config = dict(
    num_hidden_layers=10,
    hidden_size=256,
    num_attention_heads=2,
    num_key_value_heads=1,
    head_dim=128,
    intermediate_size=768,
    vocab_size=4389,
    hidden_act='squared_relu',
    norm='layernorm',
    norm_place='pre',
    norm_eps=1e-06,
    positions='rope',
    rope_theta=10000.0,
    rope_fraction=0.5,
    qk_norm=True,
    attn_scale=0.098,
    bias='none',
    tie_word_embeddings='early',
    parallel_block=True,
    extras=['local attention windows', 'shifted keys', 'a norm on each head', 'value embeddings', 'hashed n-gram embeddings', 'a smear gate', 'an embedding shortcut', 'learned residual scales', 'capped logits'],
    init='uniform',
    init_std_qkv=0.038,
    init_std_o=0.038,
    init_std_up=0.038,
    init_std_down=0.0,
    optimizer='adamw',
    learning_rate=0.00226,
    beta1=0.95,
    beta2=0.98,
    weight_decay=0.13,
    lr_head=0.0201,
    max_grad_norm=1.0,
    warmup_steps=245,
    schedule='wsd',
    decay_fraction=0.901,
    decay_shape='linear',
    final_lr_fraction=0.0,
    batch_tokens=32768,
    max_seq_len=384,
    doc_mask=True,
    train_tokens=153900000,
    max_steps=4697,
    dataset='wikipedia_en',
)
Each number is 50 + 10 x the weight over its row's rms, rounded and kept within 0 to 99. Layers, rows and columns count from 0. The size before them is the row's rms in percent of the matrix's.

# layer 6 MLP down (transposed), 768x256, rms 0.0606, rows 682-688, columns 0-255
097:47 45 58 57 56 53 64 49 40 65 50 52 50 60 55 46 52 47 38 42 42 55 47 51 51 41 42 55 41 41 54 60 60 49 67 50 53 59 56 59 40 47 51 58 61 52 43 53 48 44 54 54 60 60 36 51 50 50 47 56 52 49 52 68 45 34 52 47 55 60 41 63 52 76 50 52 70 65 50 56 51 67 53 48 46 51 42 56 55 58 47 47 64 39 63 43 54 46 45 36 38 58 77 57 51 34 47 59 48 49 73 66 47 50 36 53 23 39 33 55 58 74 60 47 52 44 64 42 44 56 46 41 34 44 53 53 52 45 60 59 54 38 31 46 61 62 57 81 42 61 54 58 51 68 54 44 36 62 52 54 65 57 52 42 46 43 40 39 53 49 39 57 46 45 47 49 45 42 51 39 30 57 51 41 45 43 54 48 39 65 30 42 46 70 30 56 49 50 43 45 40 31 47 28 58 27 52 35 39 57 50 43 41 56 57 57 75 52 41 51 51 52 46 54 51 32 60 64 61 49 52 57 40 36 36 45 56 57 54 46 52 60 31 40 55 43 53 40 54 72 48 36 19 45 57 32
097:59 46 64 56 45 48 44 39 46 45 28 53 60 43 46 54 52 55 63 44 70 60 54 61 76 37 48 29 60 50 47 43 49 55 63 47 49 51 50 35 62 43 56 50 52 49 66 43 38 43 42 38 64 52 60 43 50 48 38 45 51 47 72 55 62 49 54 59 42 39 47 40 49 44 56 58 43 66 39 56 54 52 44 43 59 54 52 51 55 53 54 41 44 46 54 57 50 41 49 44 47 56 34 63 51 50 50 41 56 54 51 60 51 57 42 59 68 58 53 51 53 36 66 47 55 38 36 53 63 23 64 52 46 61 48 49 50 57 53 55 35 70 58 54 86 52 59 46 40 33 52 33 47 52 62 22 28 35 43 50 66 53 51 63 46 50 44 74 44 43 50 54 42 32 41 49 45 41 53 54 57 55 44 58 40 62 56 47 56 45 51 47 58 76 47 55 42 40 55 56 33 34 47 55 47 54 50 48 55 37 43 81 60 48 57 37 43 49 39 37 48 50 54 59 41 44 41 55 61 48 31 49 40 42 56 51 63 45 43 54 53 54 33 15 65 36 57 46 52 63 49 40 46 57 43 70
103:69 35 40 29 58 35 62 37 53 63 51 43 52 63 57 52 47 44 73 35 41 56 33 34 59 75 48 50 31 47 57 53 49 61 49 68 53 39 39 56 43 38 56 33 56 38 48 54 43 62 55 52 74 54 54 58 46 44 46 43 63 56 41 66 55 53 42 61 61 62 45 53 52 36 43 61 57 40 55 47 56 54 47 46 50 39 51 64 60 43 39 37 57 48 60 40 47 45 57 50 51 46 53 38 49 60 53 62 45 45 53 45 27 46 50 63 61 45 51 56 60 56 35 47 51 39 46 41 43 34 59 42 40 44 59 35 52 58 51 31 42 35 28 46 60 57 71 55 58 36 43 47 48 62 43 54 51 60 41 53 40 49 52 45 66 29 51 50 68 48 58 48 56 49 46 48 61 60 59 60 51 45 48 70 56 56 32 50 52 52 55 41 30 61 39 47 63 59 57 41 56 58 50 65 70 63 53 52 60 50 66 53 50 58 71 39 53 38 37 74 45 56 41 47 42 48 52 60 47 59 53 45 49 69 18 48 50 39 43 52 51 65 58 55 41 48 40 31 64 58 55 43 55 43 33 40
098:32 43 43 62 44 49 50 42 42 58 63 54 61 21 32 50 31 40 27 54 46 49 56 58 47 65 46 68 56 52 46 52 41 63 49 49 61 60 53 42 53 45 43 32 40 34 57 39 48 54 50 61 46 39 47 54 42 32 36 43 55 48 48 54 57 40 58 36 40 51 59 49 47 63 48 45 50 57 59 70 65 41 48 43 78 49 34 49 59 55 43 67 44 46 58 35 43 59 30 61 58 48 80 68 54 54 58 58 62 45 64 39 56 57 47 57 32 39 40 46 49 62 43 60 52 46 39 29 37 50 47 53 37 36 62 51 40 56 56 38 50 36 34 58 66 55 50 49 48 53 50 46 61 68 43 54 46 56 47 59 53 76 65 62 43 51 55 43 66 75 67 35 53 66 43 46 60 51 40 37 47 51 55 56 49 53 41 60 29 51 50 41 47 42 42 45 51 48 48 36 52 54 54 49 42 64 41 46 37 53 50 66 53 68 65 40 47 34 50 60 59 49 61 48 44 42 37 47 41 48 52 44 43 46 50 51 56 41 53 52 63 41 59 49 59 40 47 55 64 56 56 40 60 28 70 58
101:66 36 50 51 57 72 58 45 44 41 47 53 38 43 55 62 51 47 54 53 54 57 47 65 68 42 55 43 37 45 59 51 35 54 50 47 51 43 56 39 44 44 57 50 48 74 56 39 41 49 61 55 67 34 49 53 67 53 36 40 70 57 53 46 43 64 47 48 40 20 41 53 28 45 53 53 59 35 57 49 55 48 44 37 72 45 43 49 39 42 54 50 56 53 50 59 42 69 41 49 36 65 59 66 55 56 47 58 59 39 43 56 33 44 36 56 56 48 66 35 54 58 57 55 44 40 30 48 57 45 41 58 33 48 48 36 51 56 44 53 54 49 55 67 52 36 55 48 27 60 63 40 53 45 40 43 48 68 44 48 66 55 44 56 42 52 33 54 54 51 33 53 42 49 46 68 61 52 43 30 46 57 67 37 44 59 47 42 43 41 50 52 43 40 74 41 62 37 58 64 57 35 50 29 24 58 43 52 42 66 60 43 63 49 43 55 50 62 51 48 58 45 51 47 53 50 53 58 48 53 37 51 45 39 59 58 61 48 66 43 43 44 56 20 39 57 68 33 65 56 43 46 34 58 59 51
088:69 46 61 43 50 51 44 52 53 60 60 61 33 38 35 63 42 54 57 43 55 52 58 41 66 40 41 49 41 67 51 56 44 37 49 54 54 29 63 51 52 51 59 64 30 65 44 57 48 50 50 55 37 46 55 28 76 47 64 51 32 38 47 61 50 49 50 46 46 46 43 47 41 65 61 51 58 71 52 49 59 53 49 62 52 51 33 53 44 54 42 68 49 52 61 40 56 39 59 43 40 61 51 47 51 49 38 44 45 44 57 31 61 62 57 38 48 37 38 51 62 61 42 52 65 48 39 50 37 66 43 54 77 55 54 37 48 38 51 63 49 47 51 48 64 42 48 51 44 53 66 36 52 41 60 39 52 51 50 60 40 70 55 56 34 42 65 51 56 52 54 54 44 47 68 55 57 59 40 45 47 53 58 49 77 57 50 38 41 43 61 24 38 41 63 51 39 53 35 34 49 42 54 37 58 68 59 33 49 61 47 57 69 27 54 60 51 57 61 53 62 47 56 39 49 55 50 36 46 41 61 62 45 43 58 34 54 56 47 53 46 44 33 37 47 53 51 24 39 39 47 38 33 67 45 58
094:64 60 43 54 63 59 40 54 48 35 56 50 50 55 35 32 73 48 38 59 63 54 41 45 49 53 50 46 62 31 52 55 53 52 37 59 56 21 36 66 49 59 50 53 51 55 67 59 49 60 47 40 51 44 52 32 44 36 72 57 68 43 43 66 36 49 54 34 51 48 61 62 38 48 68 62 50 46 52 62 54 48 41 52 59 51 54 52 51 61 46 45 58 38 61 33 40 37 63 43 50 34 46 53 55 48 49 69 64 66 63 43 39 42 32 54 47 52 47 66 61 53 71 58 49 34 62 62 46 49 36 57 54 39 59 28 48 54 45 57 57 64 43 53 57 51 32 24 61 60 61 47 52 59 45 54 36 46 62 62 57 36 28 49 48 48 56 46 59 52 50 45 48 45 34 51 55 38 50 66 53 65 44 59 51 48 42 45 59 53 40 54 53 52 48 60 45 66 49 51 50 41 35 50 35 55 43 53 64 36 44 33 50 39 70 29 58 52 51 55 41 37 40 40 50 51 48 48 65 40 56 49 51 40 40 50 72 52 50 52 35 55 55 46 57 46 37 49 35 51 42 65 58 21 58 52
# layer 6 MLP up, 768x256, rms 0.0663, rows 683-688, columns 0-255
098:54 28 44 53 39 45 45 46 44 57 51 36 53 53 51 46 49 48 68 42 36 57 43 56 42 52 48 42 63 43 49 48 53 45 62 42 48 57 37 57 62 41 61 41 54 49 30 48 55 67 50 36 60 45 54 51 57 49 43 53 62 46 41 53 48 57 46 44 58 52 78 46 50 56 38 53 43 71 52 46 49 42 34 39 52 39 43 60 55 26 39 52 35 49 46 44 64 47 57 36 58 52 49 49 69 53 42 57 46 33 48 24 34 63 42 51 47 56 48 43 65 63 38 52 54 57 50 40 55 44 54 25 43 45 52 40 45 38 36 51 56 43 66 45 57 45 55 72 55 34 44 43 53 48 61 67 42 49 51 44 31 44 48 46 37 52 50 77 46 48 60 55 55 53 37 58 69 68 41 59 46 31 50 44 53 38 66 34 74 57 56 49 52 26 53 45 62 61 33 46 55 54 48 79 54 51 56 58 39 39 52 48 40 49 43 71 67 46 62 68 33 43 71 45 49 50 47 50 30 42 53 49 56 57 60 59 49 41 63 41 39 40 33 50 60 68 47 56 57 45 44 47 51 43 44 48
101:53 62 26 53 39 32 66 31 38 33 68 40 61 50 39 49 23 37 58 40 39 40 55 53 38 53 53 63 51 54 54 43 47 44 83 58 47 57 39 51 54 54 55 57 43 45 52 57 46 56 50 56 37 58 48 55 33 68 43 41 45 38 63 32 52 47 46 62 73 37 45 46 64 47 62 39 39 46 48 58 65 59 43 50 64 57 53 36 67 50 43 48 41 48 45 53 44 55 41 59 52 44 54 59 42 35 50 68 64 45 45 47 47 35 35 63 56 64 55 59 44 47 44 56 56 60 59 37 60 58 60 54 49 48 64 41 81 43 47 41 54 33 52 49 43 57 58 53 54 28 38 52 48 40 50 49 62 42 49 50 33 49 57 53 41 53 61 56 51 49 45 46 65 51 59 45 59 45 58 63 60 51 51 62 61 35 46 43 41 35 55 37 58 32 48 48 53 42 56 46 44 63 37 53 18 42 52 54 73 58 57 49 65 57 54 56 51 35 51 43 31 38 54 55 51 48 49 47 43 36 40 48 49 65 46 32 33 52 56 53 46 59 54 62 52 65 64 53 52 41 47 29 59 53 63 40
095:41 45 62 54 58 33 50 43 46 37 70 49 47 38 42 55 44 72 52 41 45 50 76 49 39 35 51 41 66 48 38 60 44 50 47 29 49 51 44 44 67 47 35 49 53 38 51 32 55 50 66 43 48 39 45 26 28 49 40 46 61 38 44 73 44 57 39 60 41 55 60 45 53 57 57 45 48 59 43 45 45 41 48 56 70 60 49 65 53 50 46 45 42 61 58 39 33 50 37 53 54 34 67 44 60 24 59 45 51 40 54 45 61 57 40 50 45 65 66 39 34 43 50 59 53 41 57 58 46 62 49 60 35 51 70 57 51 64 52 62 59 55 41 40 53 48 48 69 54 54 43 54 59 56 46 57 51 64 66 54 52 48 61 48 60 46 44 51 52 65 60 25 63 54 51 44 63 53 37 43 34 41 72 46 49 56 37 56 38 63 47 41 59 42 42 41 42 34 52 43 56 71 56 50 52 62 52 41 62 56 48 49 40 50 38 43 35 49 40 66 67 35 46 45 39 62 58 44 46 51 42 56 28 62 55 57 34 43 57 33 63 47 47 57 61 55 62 49 49 62 55 55 50 36 59 36
103:48 38 42 43 61 48 53 33 35 53 50 41 41 62 55 50 35 54 54 39 42 45 63 72 65 56 57 44 42 51 39 52 56 63 57 57 27 48 54 56 68 49 51 47 54 60 57 68 36 59 44 49 55 63 62 49 53 54 41 43 56 57 50 42 59 55 50 61 49 36 56 65 50 46 60 65 42 37 39 57 60 53 49 44 58 53 54 59 62 55 49 62 46 57 41 46 54 65 42 64 48 62 38 45 57 38 55 52 62 52 37 42 33 32 29 69 56 40 66 32 48 65 66 28 46 42 48 51 62 64 42 56 44 38 69 46 41 46 43 58 57 46 32 49 62 62 55 46 55 34 54 53 66 38 48 64 56 32 49 62 62 36 35 57 49 43 67 43 35 46 41 49 51 44 33 70 52 51 42 49 66 53 69 67 43 54 36 41 43 46 49 33 52 47 36 61 51 36 50 40 61 48 69 61 44 48 37 58 56 52 42 46 67 40 53 47 25 46 57 59 48 39 47 49 56 63 45 52 60 43 33 56 57 59 57 55 42 34 75 45 36 42 61 54 53 38 53 66 61 42 44 48 61 55 46 56
089:44 51 49 57 51 44 55 43 60 62 44 25 57 46 39 57 62 59 35 54 57 46 48 47 40 67 41 47 58 32 42 52 47 46 43 45 54 59 56 51 38 58 39 50 67 40 62 39 54 47 54 43 47 43 52 48 59 34 41 57 45 52 58 47 57 52 39 65 75 45 60 59 40 59 65 48 34 41 49 58 62 60 44 55 37 40 80 52 49 42 48 43 42 52 61 48 54 53 31 63 47 41 43 71 36 61 47 46 57 51 50 66 51 45 47 49 50 55 52 64 54 63 68 47 46 29 53 45 48 54 46 36 44 65 49 44 62 51 41 36 31 54 51 56 32 53 58 68 42 59 41 63 38 44 61 56 58 31 38 47 55 47 43 44 49 64 17 46 45 71 51 53 66 55 47 64 42 37 50 67 51 41 44 40 36 52 41 48 28 41 42 54 51 58 40 60 46 29 43 70 52 48 28 66 53 45 58 58 42 57 55 35 59 45 39 47 32 42 35 76 63 58 51 67 55 45 48 58 34 47 48 53 56 71 43 60 44 60 52 57 57 47 53 54 54 50 51 53 53 42 58 53 43 33 63 44
094:51 41 53 50 56 53 51 51 43 56 57 39 32 52 48 30 54 44 56 48 60 53 59 44 42 48 45 44 49 52 58 53 49 62 40 64 26 51 43 56 59 56 53 34 71 59 51 56 58 44 49 39 51 40 41 45 46 51 46 71 69 42 62 69 55 80 58 54 70 57 60 53 38 49 61 65 39 40 51 42 61 44 42 42 60 52 52 64 42 48 52 39 45 43 45 54 45 51 70 54 40 34 43 49 66 36 74 68 68 58 46 32 58 41 39 47 50 59 43 51 57 64 61 45 37 51 54 48 42 67 69 54 53 43 41 42 43 53 45 45 49 37 42 43 49 46 46 43 35 55 46 54 61 68 51 70 30 50 56 49 57 51 27 56 49 48 54 51 36 53 53 28 46 49 50 54 48 42 51 63 44 52 36 41 68 56 37 37 47 43 40 63 63 51 45 39 40 54 38 30 58 57 42 51 55 57 45 40 63 37 40 38 67 41 51 49 25 62 66 28 43 47 54 49 55 66 52 35 69 48 40 53 52 41 46 50 53 68 65 62 59 48 49 54 55 71 61 46 45 56 36 50 62 49 61 44